From a checkpoint of a small transformer trained on Wikipedia: width 128, 4.66M parameters.
Each number is 128 + 24 x the weight over its row's rms, rounded and kept within 0 to 255. Layers, rows and columns count from 0. The size above them is the row's rms in percent of the matrix's.

# layer 6 attention value, 128x128, rms 0.113, rows 115-127, columns 0-127
size [ 97  89  93  95 105  83  79  77  71  90  97  93  87]
[[157 130 132 130 161 152  88 124 125 113 135 137 131 111 153 152 138 148 149 166 113 146 117 112 101 133 153 109 147 129 172 153  96 126 126 149 130 114  86 110 194 160 114 141 138 117 148 126 167 124 112 121 111 128  92  93 102 139 117 112 126 163 164 153  90  99 121 167 136 122  90 129 109 126 136 156  77 142 148 175  71 118 115 122 132 129 169 151 132  90 122 151 130 126 164 122 129  94 143  96 138  92  94 153  94 133 138 118 124  90 117 137 147  80 148 121 134 141 172  81 124  89 147  99 130 143 127 145]
 [109 138 143 142  70 115 105 116 135 103 126 135 144 117 101 171 146 152 161 130 105 168 123 112  98 145  96 138 118 104  96 144 142 112 172 109 113 135 159 157 205 146 118 158  90 107 138  92 153 138 110 111 153 144 131 157 144 126 156 176 150 132 157 102 110 125 160 151 114 125 156  73  97 122 145 116  88 171 168 128  84 143 130 139 123 126 138 118 154  73  86 119 127 131 141 137 154 167 132 144 152 141 122 128 133  98 126 139 140 119  95 137 119 147 106 116 114 125  96 109  93 148 109 125 108 153 137 106]
 [113 131 117  98 178  79 112 166 123 151 125 107 192 102 117 142 136 126 116 141 123 130 145 104 100 155 127 122  97 159 127 121 159 134 108 123  92 183 113 132 144 136 145 104 137 154 101  46 138 114 108 149 124 129 118 134 161 116 152 116 168 116 122 105 141 145  94 129 141 151 107 119 153 136 121 170 105 102 148 138 132 140  63 181 104 143  80 119 126 130 151 145 163 107  97 146 145 116 131 130 121 122 120 151 117 140 123 106 140  99 123  91 137 165 130 107  99 165 132 166 144 153 103 120 113 124 125 163]
 [144 125 136 108 125 138 118 123 117  73 109 170 119  91 150  97 173 124  96 122  83 151 148 143  90 152 119 113 116 122 132 116 160 135  99 139 147 143 118 139 114 105 117 167  96 121 116 147  96 160 118 140  95 133 145 105 112 114 158 124 127 133  84 164 133 137 120 165 149 136 115 144 134 130  92 141 111 100 108 145 114 164 109 114 114 110 152 117 151 154 119 149 172 165 121 166 181 153 159 146 150  64 140 121 163  84 136 133 178 111 134  94 117 135 166 116 159 120 108 156 103 122 122 165 102 115 109 106]
 [111 133 119 121  96 131  71 126 124 130 108 123 111 146 164 128 165 117 109 116 114 116  84 174 146 103 137 172  82 153 128 157  91  79 163 106 183 117  88  82 133 161 131 151 113 152 106 106 111 149 136 105 115 150 160  95 113 160 134 115 152 107 132 114 138 131  68 116 119  86 149 143 134 121 150 108 113  91 172 122 162 127 127 156 134 132 139 121 154 154 134 146 112 139 118 141 131 155  98 132 157 147 110 153 128 130 104 126 155  94 166 154 124 161 131  88 124 135 123  97 126 141 123 126 153 158  88 143]
 [133 136 158 157 133 141 140 152 139 100 104 155 150 162 164 100 148 105 157 153 128 102 135 128 155 170  54  99 135 126 144 133 140 114 120 121  98  96 150  98 164  84 114 135 170 135 157 135 149 136 152 121 154  90 119  88  99 129 147 113 114 117 135 127 118 126 107 119 164 103 108 125 113 130 144 136 120 156 117 131 149 116 153 192 137 140 125 132 102 143  95  86  91 117 111 133 163 111  95  93 114 135 138 128  91  95 142 129 149  99 115 134 110 111 120 168 151 165  90 157 103 147 132 141 139  84 124 180]
 [120 151 156 146 149 147 146  72 115 121 127 142 151 163 108 112 141 176 139 121 168 116 110  82 128 121 173 150 138 131 142  91 160  89 159 168 137  96 114 136 115 125 133 110  95 134 147 111  98 140 160 106 126 127 153 150 102 145  97 117 132 109 122 133 133 128 169 130 144 135 129 120 127 101 144 104 149 164 113 116 167 122 144 175 143 146 147 122 117  82 130 163  92 101 152 129 108 144 116 111  52 147 127 106 106 147  82 142  87 132  97 127 157 127 128 102  73 128 167 139 144 119 104 117 120 117  94 124]
 [ 78 114 132 108 128 143 164 130 142 133  65 108 133 150 135  98 151 162  99 141 100 136  99 120 102  97 158 107 114 139  97 153 128 122 174 117 159 108 122 111 130  83 143 120 138 150 133 177  79 121 118 152 146 125 175 145 132  88 137 118 126  89  79 150 159 125 127 110  93 113 129 148 118 127 126 129 157 116  98 126 153  80 138 144 112 133 148 116 143 151 105 140 133 128  72  99 120 127 147 135 127  98 141 150 188 113 168 127 138  96 158 149 141 139  88 123 112 129 154 136 166 133 162 149 140 135  92 120]
 [130 146  82 157 144 142 108 132  91 116 154  80 120 142 117 131 149 141 150 142 154 161  89 101 120 126  96 126 159 161 165 137  91 121 159 123 114  85 117 122 145 151 168 119 160 119  74 129 135 120 139 130 117 131 130 111  96 154 142 160 135 176 133 120 135 177 120 109 161  91 137 114  88 138 136  86 150 139 103 142 150 129 141 161  92 159 125 123 113 175 104 122 129 135 105 139 157 132 118 107 135 118 159 150 129 141  95 155  88  95 154 137 119  79 134  63 147 108 110 147 116 160 118 136 119 140 113 101]
 [106 157 116 110 140 154 153 178 154 153 107 130  83 158  68 132 128 114 131 129 142  96 121 146 140 142 145 133 133 144 110 175  55 122 128 107 113 133 150 140 108 119 153  91 126 126 155 105 124 109 126 111 141 145 134 114 146 124 132 180 119 125 147 105 145 153 142 139  80 115 123 109 110 192 126 107 124 118 148 159  98 145 137 148  87 115 116 133 112 112 150 152 119 172 105 116 111 124  89 118  99 158 136 143 142 183 108 182 117 108 132 124 159 134  90 105  92 113 129 104 155  98 151 134 161 139 152 118]
 [142 136 136  79 108 144 135 143 108 163 145 129  95 142 145 167 161 101 130 125 179 136 141 150 114 146 128 116  66 114 136 151 115 159 128 116 136 131 162 117 166  99  94 130 153  93  71 141 168 113 147 159 121 116 124 105 130 148 100  75 135 132  86 112 118 107 102 135 150 141 117 128 126 116 153  98 131 142 137 113 139 148 159 125 134 168  90  98 122 122 100 160 156  83 122 160 163  90 110 136 129 118 125 107 175 129 109 145 142 109 184 117 120 101 152 152 116 128 144 131 134 105 154 165 125 134  82 153]
 [145 110 156 174 139 115 134 110 180  65 139 132 129 138 125  98 112 174 154 107 121 162 130 105  94  97 120 125 140 107 106 134 141 117 156 146 125 142 130  75 109 157  99 117 153  95 104 124 103 112 131 130  93 125 152 104 134 117 142 115 122 155 169 126 157 147 115 161  97 131 125 118 133 172 149 118 157 166 148 136 136 137 135 180 111 139 106  87 104 109 107 117 112 131 129 106 154 149 138  85 133 108 127 161 126 142 122 150 115 114  89 110 157 124 134 101 104 128 170 116  74 195 115 110 122 146 170 124]
 [127  99  93 154 107 119 140 103 105 170 125 159 166  96 154 125 136  97 138 112 104 164 134  82 120 142 128 102 119  98 132 115 125 172 147 153 112 122 166 147 156  71 110 123 144 111 141 127 147 142 171 112 140 115 180 135  97 129  83 140 154 130 148 111 119 100 147 110 158 126 123 169 118  93 124 133 113  64 125  98 147 144 134 120 137 134 119  98 121 128  97 134 145 108 139  92 142 116 150 148 114 134 159  89 140 140 104 128 152 112 122 145 147 144 100 149  53 113 140 144 139 144 147  94 110 158 106 175]]
# layer 6 attention output (transposed), 128x128, rms 0.321, rows 115-127, columns 0-127
size [ 97  94  95  97 110  84  86  77  77  92  96  95  88]
[[140 151 115 115 136 175 115  99 161 136 103 121 119 140  99 146 134 112 126 145 141  85 135 112 117  96 142 127 133 118 123 133 126 102 179 134 135 131 135 156 119  94 126 149 126 144 143 132 110 149 134 100 129 169 152  83 127 180 127 123 153 107 109 106 120  92 101 107 114 127 215  92 140 141 134 163 112 133 141 106 102 101 127 137 117 135 160 181 124 104 138 153 149  79 104 145 109  95  88 147 137 140 122 133 136 114 108 142 172  83 124  96 112 129 179 136 144 154 129 110 121  91 146  95 175 106 158 118]
 [104 130 132 127 122 128  96 145 150 105 107 148 138 155 115 107 119 159 126 144 121 111  89 144 156 117 135 157 135 137 132 160 119  75 161 179 135 140 149 105 107 121  93 107 131  99 118 121  66 127 134 148 145  81 146 127 151 180 148 138 136 113  59 109 160 142 125 109 148 168 113 115 170 121 167 106 142 118 114 114 158 150  87 157 129  83 136 155 130 111 127 116 107 116 132  94 135 145 138  72 138 146 121 122 137 126 113  92 133 137 137 127  91 126 197 121 139 169 106 139  94 142 127 147 153 124 146 110]
 [128 120 100 110 155 101 125 146 176 110 138  83 134 126 155 188 131 139 129 144 114 113 131 122 124 173 129 176  98 110 129 128 113 103 135 123 102 151 115 142 146  93 182 101 139 145  90  85  81 123 131 135 120 122 133 132 154 123 137 110 140 129 133 150 111 133 101 121 155 115  95  75 120 127 141 178  84 173 162 130 140 115 106 156 139 122 109 116 106 165 129 148 151 164 105 137 144 160 131  73 155  98  91 151 122 112  68 135 108 142 129 112 141 159 127 140 134 129 133 126 134 120 144 121 120 170  81 149]
 [146 137 144 152 127 146 143 117 140 105  99 147 122 120 106 121 149 109 145 134 107 122  99 111 139 150 144 134 145 117 110 131 157 114 119 116 160  98 113 113 134 111 142 157 113 120 101 133  80 139 153 112 104  93 128 101 134 137 136 177 162  70 158 141 163 121 122 126  96 139 120 113  85 106 179 121 121 112 100 167  77 120  62 138 137 110 138 119 117 148 113 154 126 173 151 169 140 177 133 147 131 102 167 173 120  98 196 155 136  87 150 120 139  93 133  98 140 124 131 116 114 128 165 112 117 118 100 134]
 [128 144 113 147 163 113 144 112 136 136 152 144 119 123 151 115 119 116 128  80 131 145  96 121 143 143  96 140 171 145 120 137 117 141 173  84 154 169 119 133 139 125 144 125 103 108 137 134  90 128 132 157 115 146 102 164 193 115 133 137 117 145 185  93 121 141 130 138 141 101 128  83 127 132 178 115 152 179  83 139 133 107 129  99 121 130 176 115 127 151 136 139 149 125 103 115  82 136 106 108 123 149 134 123 163 160 120 119 133 131  95 146 114 110 166 112 100  96 119 121 109  79  71 132 158 111 115  75]
 [120 131 153  92 152 167 133 118 142 122 124 123 129 128 149 110 169  75 143 147 143 101 131 112 116 158 103 105 111 141 122 112 106 135 128  96  76  99 125 123 131 152 119 130 162 128 144 147 137 148 126 147 103 143 140 118 108 129 115 107 111 105 126 104 144 168 169 110 125 117 166 127 151 114 145 127 123 129 200  90 140 205 143 134 129 103 136 169 119 161 140 101 128 125 155 112 170 123 152  81 128 146 124 122 139 136 175 152 104 106 135 124  82 108  75  97 140 117 113 143  89 100 106 147 147  98  96 161]
 [131 154 138 103 117 131 116 107 128 141 119 162 117 118 187 116 127  89 116 147 114  90 192  98  97 100 145 125 157 129 138 121 115  98 107 137 140 145 134 182  98 155 136  90 129 157 131 101 166 142 152 117  86 126 139 165 121 135 124 100  98 137 104 154 157 114 180 152 138 144 110 175 143 135 103  93 125 181 109  85 150 125 161 106 149 144 131 112 107 108 103 154  72 101 130 110 105 124 119 143 140 120 118  68 121 136 128 134 133 128 130 128 122 168 153 131 150 103 140 121 107 134 126 165 130 154  96 104]
 [150 174 139 110 138 129 126  57 134 135 110 100 126 127 179 129 150 145 142 152 106 143 143 119  91 137 115 164 143 105 111 169 153 119 129  73 179 127  99 143 136 142 127 178 129  80 141 136  95 105 117 164 171 105 149 138 123  85  89 136  99 130 157 113 163 142 119 136 114 106 100 142 118  98 108 119  96 143 105 151 140  92 152 133 132 155 139 119 155  95 125 108 133 149 150 134 102 110 164 142  93 129 110 133  87 144 172 139 107 135  94 135 173 140 121 104 138  95 149 110 149 135 131 143 116  97 122 129]
 [159 131  96 120 116 127 110  74 141 132  97 184 130  76 121  78 154 148 122 136 123 132  99  85  92 103 156 140 140 141 118 134 123 161 160 144 108 137 105 168 124 152 134 147 153 121  73 157 128 122 156 139  97 136 154  91 118 143 126 140 124 154 149  93 102 172 135 129 155 121 105 140 140 161  87 159 121 152 156 102 111 166  95 113 141 102 166 116 136 136 125 119 124 150 110 160 120  96 139 138 141 104 150 111 127 132 149 124 116 146 152 129  83 152 141 121 105 107 123 115 132 112  59 134 175 135  99 138]
 [128 123 116  97 156  80 161 124 128 115 137 129 135 121 119 143 111 162 109 169 158 186 141 162 105 111 163 134 153 148 129 155 119 163  95 187 141 124 108 143 137 122 169 129 185 104  86 116 155  94 153 108 168 102 123 121 116  97 104 126 127 169 131 104  88 148 142 105 142 138 129  94 146 185 108  78 105 124 141 119 117  92 187 153 159 111 153 132 144  83 116 110 124 124 119 123  81 141 138 121 129 141 118 108 140 137 119  98 133 114 117 101 141 134 121 124 110  92 113 125 112 121 103 150 145 137 128 116]
 [114 135 165 127 112 126 164 115  94 103  85 114 138  96 111  94 120 150 124 130 159 116 151 138 191 148 106 179 119 140 107 140 144 145 153  73 121 133 133 128 125 108 164  85 146 127 118 129 153 122  98 137 119 152 122  96 104 153  85 134 189  86 130 118 150 110 135 139 149 115 144 121  88  88 105 159 125 150 135 115  69 122 133 153 143  99 140 110 138 134 148 140 117 130 105 146 151 139 165 155 166 141 106 138 144 147 144 157 114 160 107 169 113 114 146 120 135  83  98 138 143 137  87 143 114 110  95 101]
 [175 144 114 165 111 133 115 143 153 157 156 126  97  98 155 129 135 151 108 164 109  87 110 130  96 152 105 137 157 111 139 132 114 119 128 134 152 131 120 169  67 105 149 177 159  98 147 134  99 161 135 126  99 129 147 119 120 164 121 115 167 134 101  91 160 161 142 151 102 105 100 118 160 139 136  85 151  83 160 116 134 143 114 115 133 119  92 120  74 119 102 117  93 112 170 111 158  88 120 151 122 132 132 108 165 107  91 116 107 120 134 116 131 130 143 136 104 140 139 139 145 109 116 155 170 166  97 130]
 [114 156 152 127 118 146 137  97 105 126  85 124 125 161 136 133 113 172 129  79 112 114 141  85 137 160 147 151  95  83 106 111 123 123 138 133  85 153 163 125 139 126 111 112 115 168 141 142  99 154 134 134 114 110 138 150  69 124 114 113 144 109 114 140 175 140 128 153 155 127 107 136 119  77 107 105 118  91 135 121 118 174 179 143 181 169 134 132 118 145 154 130 131 117 103 136  79 153 159  97 151  96 129  85 149 133 108 132 117 126 124 189 131 129 142 112 116 147 118 114 131 134 168 162 101 114 103 143]]
# layer 6 MLP up, 512x128, rms 0.127, rows 0-13, columns 0-127
size [105  95 108 107  96 109  94 101 102 101  94 104 106  98]
[[173 110 132 156 123 136 129 117  84 175 106 140 124 138 129 124 118 128  93 165 143  94 135  99 109 135 157 113 146 147 130 123 153  74  56 100 137  83 154 132 167 148 160 117 161 146 138 126 139 112 135 116 144 166 143 119 148 134 171 135  92 146 150 127 103 145 147 143 124 139 137 165 161 106  89 122 108  91 118 147 119 174 148  90 124 102 113 123 139  77 102 156 117 106 121 150 149 170 127 133 131 152 170 143 124 124 136 114 133 122 124 116 172 102  85 129 118 155 155 143 122 107 155  99  97 111 148 140]
 [117 119 119 150  81 100  95 158 132 126 111 109 162  99 171  53 143 131 120 108 126 124 120 120 123 162 135 100 133 100 134 107 145 154 127 159 141 104 181 136 128 133 104 108 160 161 179  83 103 133 130  92 116 142 112 123 125 140 122 118 101 135 130 140 136 155 114 165 159 120 107 115 107 130 129  95 104 109 108 159 151 138 146  89 139 142 126 147  67 110 123 171 139 163 134 144 133 134 125 159 130 147 151 158  85  99  82 108 116 130 121 137 112 100  79 135 140 163 109 147 153 178 122 104 130 113 130 122]
 [130 119 145 117 100 131  90 143 111 116 124 175 116  99 145 101 141 163 107 133 118  72 116 164 160  70  77  99 138 117  95  92 151 127 153 155 131 126 103  99 112 120 160  83 132 150 132  71 138 117 102 121 114 122 193 114 143 135 132 152 152 108 131 149 187 134 134 103 132 190 114 101  90 103 130 143 138 171 138 121 148 135 114 115 134 104 147 158 136 122 118 145 134 147 112 158 166 162 131 106 170 144 145 135 137 139 157 144 124 140 121 134 135 134  88 131 132 141 124 107 114 116 131  86 123  97 141 143]
 [117 135 168 109 138 125 130 143 121 155 133 141 105 146 121 169 106 134 119 135 141 121 153  87 116 181 137 124 136 132 126 146 158 120 102  90 101 134 169 124 143 126 133 111 111 126 154 106  92 122 129 117  67 132 101 121 115 115 146 135 115 135 139  79 105 145 180 122 105 104 116 162 161 139 116 169  86 106 132 144 112 137 151  91 143 121  88 144 107 166 117 149 144 162 101 109 139 139 171 144  95 118 162 182  81 148 138 148 182  78 102 115 139 100  97 131 109 169 143 151 143 128 121 109 101 139 132 125]
 [139 170 147 185 133 140 123 132 137 183 100 118 104  98  84 106 124 145 148 120 132 154 101 121 124 132 158 106 135 115 102 151 129 114 110 125 108 135 119 118 145 109 164 105  91 117 165  93 130 104 142 117 141 123 131 113 140 112 152 123 127 140 122  79  98 159 135 169 160  98 162 174 124 100  48 133 103 144  83  90 138 116 132 134 128 108 124 140 155 129 131 135  82 138 117 146 117 124 122 141 120 136 136 148 137 103 120 143 172 142 159 142 167 167 105 115 156 131 133 109  97 172  87 162 113 107 115 161]
 [ 95 123 138 140 145 134 162 168 137 141 113 112  99 134 113  96 121 138 123  94 139 109 103 133 157 117 133 184 171 105 140 132 143 111 115 159 134 144 131 129 126 141 165 108 108 107 129 149  86 118 143  99 161 120 102  58 119 134 138 127 132 129 152 134 185 122  73 122 132 150 112 141  86  79 123 126 145 147 163 138 115 138 139 123 175 128 165 107 162 108 135 121 147 141 127 139 155 121 166 152 170 120  82 150 101 104 120 149 147 144  90 116 161  97  96 129 166 110 136 130 161 122 101 108 107  81 142 115]
 [ 99  96 142 160 155 115 105  96 133 126 108 113 137 134 102 120 133  90 120 104 139 112 136  68  99  65 126 131 108  90 151 140 136 137 104  93 111 147 122 119  82 169 111 109 132 152 162 121  81 109 122 133 116 133 134 125 107 116 127 128 138 112 146  70 125  72 154 142 155 152 183 142 167 137 122 107 113 174 119 175 164 127 150 149  98 137 131  94 165 101 149 139 107 144 103 134 113 146 138 109 164 119 133 138 126 151 116 148 142 139 147 131 137  81 129 106 144 114 116 109 131 193 125 141 141 149 136 114]
 [215 107 152 118 156 124 108  80  91 171 107 128 136 118 131 125 129 119 138  99 113 128 120 110 151 147 142 143 172 108 112 109 120 141 112 168  81 105  75 129 185 133 146 115 106 133 129 154 129 101 149 120 146 122 110 112  95 158 116 135 112 142 165 106 140 140 133  94 110 145 118 148 103 166 141 113 156 137 143  99 118 155 139 143 118 115  96 139 142 134 134 169  90 124 154 163 129 134 102 112 127 121 135 144 133 140 164 159 107 126 158 172 115  96 149  84 152 145 154 127 103  79 120 152 134  96 105 144]
 [137 172 106 109  95  78 126 104 142 147 141 114 136 114 155 121  85 161 170 115  95 168 117 142 139 117 131 133 125 132 127 166 131 139 111 127 123  88 116 107 140 120  90 152 168 158 170 107 121 111 141 114 114 117 140 177 156 121  84 133 114 131 153 126 161 102 139  86 128 126 119 102 100 146 124 148 111 123 117 149 122 151 122 113 155 144 124 182 129 113 132 130 113 182 113 100 146 130 108 102 104  93 154 116 131 115 140 113 104 143 171 175 148  71  76 119  74 108 121 155 106 157 123 120 108 141 147 114]
 [117 154 148  89 114  64 142 141 108 177 141 110 139 118 156 130  68 124 139 153 151  95 114 102 121 162 137 112 104 113 143 149 110 118 106 137 143 101 150 118 139 127 164  81 129 172 166 113 130 136 115 134 162 137 152 119 125  87 125 126 123 166 150 115 140 112 102 149 162 107 117 116 146 136 128 126 151 119 155 167 147 158 139 141 133  87 141  87 160 111 118 117 126  79 137 129 107  88 165 106 153  93 168 104 153 164 156 127 131 163  70 145 159 103 118 124 111 128 123 133 120 106 134  92 105 134 152 129]
 [130 119 129 131 147 125 124  93 173 107 116 143  90 138 142 139  85 136 130  97 134 108 122 129 135 114  87  74 183 118 121 132 131 183 151  77 147  79  99 133 127 118 158 144 121 143 121 115 108 137 107 131 130 120 104 134 121 133 137 173 124 182 135 113 147 145 125 129 146  82 133 157  57 139 162 137 115 153  97  94 152 138 135 118 101 125 113 112 128 182 149 113 112 127 129 151 155 105 102 141 146 125 153 106 155 181 123 105 126 148 123 154 125 108 139 146 148 166 114 135 105 148 131 117  69 110  96 123]
 [142 118 152 118 115 111 125 122 150 150 119 124 112 116  73 141 106 134 124 129  86  87 152 129 128 140 145 151  67 120 132 121 148  81 119 120 154 158 128 106 116 190 189  92 155 129  92  79 118 126 127 131 138 133 154 123 156 113 140 135  87 162 102 155 135 134  83 122 127 137 150 140 131 152  98 143 113 113 143 151 147 130 142 112 108 125 160  74  99  99 113  85 156 139 127 137  67 102 136 102 143 147 112 155 127 127  82 159 143 110 160 154 122 149 150 131 113 116 153 153 135 158  92 115 130 140 135 106]
 [144 115 130 134 121 159 104 102 146 123 149  95 125 115 124 147 175 162 129 125 159 119  99 140  97  89 151 172 127 116 125  95 125 120 131  98 137 139  82 137 120 141 125 136 123 119 140 135 118 152 119 139 110  86 153 123 136  93 152 119 113 149 145 156 116 135  73 175 147 137 141  84 126 146 102 154 123  94 146 128 186  69 119 155 171 145 104  59 111 129 138 146 126 107 108 166 102 115 107 133 129 119 167 108 118 110 131 127 144 145 114 181 121 154 122 169 126  97  79 154 136 139 120 151 122 123  87 135]
 [123 121  95 142 118 119 104 131 108 102  58 145 153 120 161 113 137 144 130 115 151  79 131 138 163 134 116 164 130 115 144 134 117 107 154 141 113 127 124 157 101 148 142  87 117 129 134 171  96 156 177 112 147 129 137  98 159 137 132 114 142 154 141 129 130  94 119  74 136 112 121 142 162 135 133 121 160 148 169 151 129 149 113 136 150 140 100 126 134 142  99 180 162 107 165 127 124 106  73  96 147 114 110 179 160 134  85 157 113 113 148 117 130 151 170 132  97 105 127 126  95 166 114 105 127  92 140 162]]
# layer 6 MLP down (transposed), 512x128, rms 0.179, rows 0-13, columns 0-127
size [109 106 104  97  98 100 104  99  98 100  99  94  98 102]
[[146 121 112 144  91 147 147 127 113  88 106 149 129 151  77 126 146 119 135 116 143  67 152 170 125 145 156 148 154  75 128 141 142 114 149 136 124 113 145 116 140 150 102 118 125 173 144 147  85 115 146 107 122 169 107 162 152 142 136 135 127  97 109 148 123  92  54 158 149 136 109 120 115 112 132 132 123 122 149 136 135 112 149 123 145 133 128 114  91 111 134 149 137 169 144 139 111  83 183 108 116 137 108 156 108 118  88 132 167 122 129 123 112 134 117 142 183 143 119  91  81 129  74 163 111 115 137 143]
 [162 114 127 141 120 140 110 145 153 109 124  81  95 144 156  92 129 153 121  99 142  99 131 141 123 147 185 167 124 104 118  96 164 137 168 105 137 135 121 165 109 108  84 142  93 115 139 135 190  90 139 102 128 145 158 117 124 131 114 105  87 112 137  91 118 145 152 120 141  91 124 151 143 143 136 108 126 122 139 190 102 115  95 147  92 111 137 158  99 134 161 164  95 118 173 126 121 128 133 133 139 109 119 117 126 122 168 128 155 126  97 120  89 107  75 141 180 113 134 126 128  82 114 144 129 146 137 139]
 [140 147 120 123  96 151  82 183 152 136 128 117 144 124 127  93 154 116  89  91 133 157 121 157 167 119 135 125  95 130 146 134 164  83 143 116 100 123 116 155 115  92 169 154 154  98 133 144 115 120 161 131 116 170 108  97 136 123 136 127  80 149 130 165 102 195 153 172  92 128 131 142 189 100 129 107 171 121 126 130 127 124 112 155 132  99  98 121 144 109 115 127 139 131 182 116  73 130 146 125 118 108 143 126 112 123 100  98 132 128 154 130 105  90 143 132 158 125 145 130 133 121 126 131 126 132  77 127]
 [125 145 130 119  78 129 101 100 185 168 129 118 118 131 113 139 107 119 146 121  91 101 160 136 130 135 141 105 101 132 127  94  82 164 134 114 140 127 131 147 129 131 142 104 131 118 100 120 141 169 133 126 165  90 107 108 109 126 112  84 132 143 126 115 143 141 110 168 133 158 120 133 168 138 112 122 184  57 142 136 131 124 116 176 120 138 136 141 108 129 105 132 173 155 138 126 138 113 124 116 163 101 156 159 126 141 148  85  88 149 126 161 114 107 159  85  88  81 129 127 114 147 119 190 132 113 152 116]
 [ 96 135 113 106 123 161 112 123  98 123 146 121 166 131  99 120 151  82 180  63 150 130 119  95  80  93 143 153 110 168 164 156 125 177 153 123 123 104 125 110 127 157 107 125 105 173 139 155 113 134 118 130 163  86 129 130 142 138 164 133 150  88 112  87 142 101 130 125 136 127  84  95 146 122 110 152 116 121 146 142 113 153 136 112 132  64 146  90  97 165 105 141 107 111 123 139 154 173 116 131 137 116 139 120 131 165 132 147 127  66 136 137 139 120 143 145 147 124 124 133 128 117 159 122 132 136 143 165]
 [151 118 123 146 118 134 171 162 131 148 134 159 140 125 117 145 124 136 120 123 156 132 122 161 151  95 141 116 109  99 100 133 150 102 111 127 146  97  89 113 101 129  75 131 162 163 146 121  86 117 138 116 147 144 162 150 156 125 109 116 177 122 107 136 108 144 101  67 124  89 108 101 131 157 122 172 130 147 131 133 115 147 157 150 116 121 146 155  94 127 100 118 122 154 106 123 114 101 146  86 180 173 117 107  80 140 122 170 130 149 152 115  89 140 118  63 147  76 153 107 150 125 124 122 131 131 106 129]
 [137 124 115 151 107 167 139 139 120 154 117 162 107 116 115 133 125 130 127 113 107 129  77 116 176 141 110 167 119  76 148  96 118 134 137 111  67 156 117 157 127 126 130 151 134 134  98  91 139 161 125 164 154 161 129 137 134 158 135 106 169 139 102 101 100 146 124 121 157 106  86 144 138 112 162  98 128 140 129 112 128 116 164  88 126  89 141 175  82 157 103 122 117 119 119 144 117 165 128 132 113 134 145 134 138 105 111 109 114  74 144 123 150 158 113 181 136 127 134 147  80 186 144 114  99 120  99 124]
 [132 105 115 108  98 147 150 122 134 149 116 153 157 159 104 123 106  99 148 156 159 105  81 135 121 169 159 172 143 180 115 113 176 137  88 114 140 106 102 140 123 133 103 139  96 135  98 150 122 142 105  91 150 168 118 110 128  89 140 147 149 157 140 127 165 115 118 132 123 119 100 106  89 114 147 119  81 163 153  93 125 115 153  89 104 105 124 113 143 148 130  94 114 107 128  98 135 138 119 121 111 120 155 100 101 132  87 164 128 124 164 134 129 180 147  95  89 166 114 112 148 125 139 157 136 133 174 114]
 [123 125 118 172 151 141 139 114 150  96  97 106 139 122 142 117 106 150 108 134 113 102 128 148 157 123 131 100 159 149 128 125  96 146 150 149 143 154 147 147 160  99 135 155 130 145 101 142 132 132 127 142 178  96 132 121 132 109 123 136 117  90 132 115 145 123  99 160 138 150 132 138 138 139  91 128 146 119 112 140 131 100 139 141  85 175 100 185 102 140 119 101  85 183 106 138 111  87 102 109 118 115  79 132 132 111 116 165 161 177 166  76 152  97 125 140 129  71 116 107 125 102  96 175 129 144 101 152]
 [145 142 112  96  95 113  92 139  79 150 124 128 159 134 141 110 101 136 143 145 161  71 113 161 135 146 164 113 147 150 146  77 108 136 138 141 133 150 162 130 158 104 111 115  89 125 140 131 143 206 152 123 107 112 154 164 108 113 136  84  99 108 134 155 134 114 140 167 158 111  95  54 150 120 109 133 141 133 149 165 103 110 125 171  95 103 134  97 111 158  89  97 141 125 149 113 117 112 131 137 139 149 172 144 143 141 144 142 120  96 137 127 129 173 132 144 119 119 128 120 126 132 119 134  93 120 123 136]
 [113 144 170 105 129 159 144 148 137 157 117 149 113 155 146 116 104 123 102 141 166 130 106  93  74 107  97 106  98 143 195 144 142 113 135 146 149 130 147 145 135 118 112  95 129 137  92 124 130 122  99 134 155 109 138  96 145 144 133 141 132 125 161 161 121 146 119 101  96 101 106 156  77 130 111 158 140 123 118 143 166 116 123 168 130 157 130 126 122 120 149 102 152 110 148 131 121 117 120  64 151 135 137 167 177  89 132 165 142 136 135  84 135 131 155 127  99 131  54 126 164 105 128 153  91 125 110 139]
 [121 129 119 140 122 156 127 126  80 139 116 142 126 137 167  93 141  98  83 126 124 137 132 153  90  95 125  76 103 132 161  70 118 114 168 150 148 117 156 166 132 158 119 106 137 109 150 155 120 112 145 103 123 139 113 138 124 156  68 113 112 119 123 156 120 153  83 131 138 139 158 153 121 118 145 136 139 107 119 114 126 154 154 130 126  91 156 151 102 132  96 159 133  90 100  84 132 169 192  96 149 134 129 129 152 125 198 113 114 105 120 138 101 150 129 160 167 144 131 121 109 105 124 101 148 137 122 122]
 [113 139 141  99 162 179 171 125 133 108 132 177 147 129 168  93 128 107 158 164 115 112 142 126 127 113 150 153 131  91 119 172 109  87 134 108 148 144 154 102  93 130 136  67 147 117 131 125 157 118  64 100 168 161 149  98 104 156 162 110 153 128 121 139 129 148 139 133 135 122 127 126 105 140 132 114 107 122 125  84 146 126 117 149 113 119 117 117 132  95 102 149 126 131 168 170 143  71 110 144 147 147  76 137 112  93 114 140 153 102 121 138 101 135 128 155  92 147  99 149 142 139 122  92 136  90 135 128]
 [133 138 131 106 105 104 157 115  96 144 111 143 126 156 136 139  94 113 146 101 115  96 153 139 130 122 141 105 103 137 130 169 100 149 123 107 114 111 165 145 149 112 155  69 151 128 159  83  75 136 158 121 143 167 107 116  97 119 193 129 129 129 138  89 132 111 123 120 129 100 104 148 153 156  96 143  84 124 146  96 124 143 141 121  81 179 134 115 117 126 158 114 114 122 118 152 104 105 152 137  97 110 126 191 187 127 147 110 145 137 121 127 146 125 168 115 138 142 109 120 140 145 134 177 111 132 153 168]]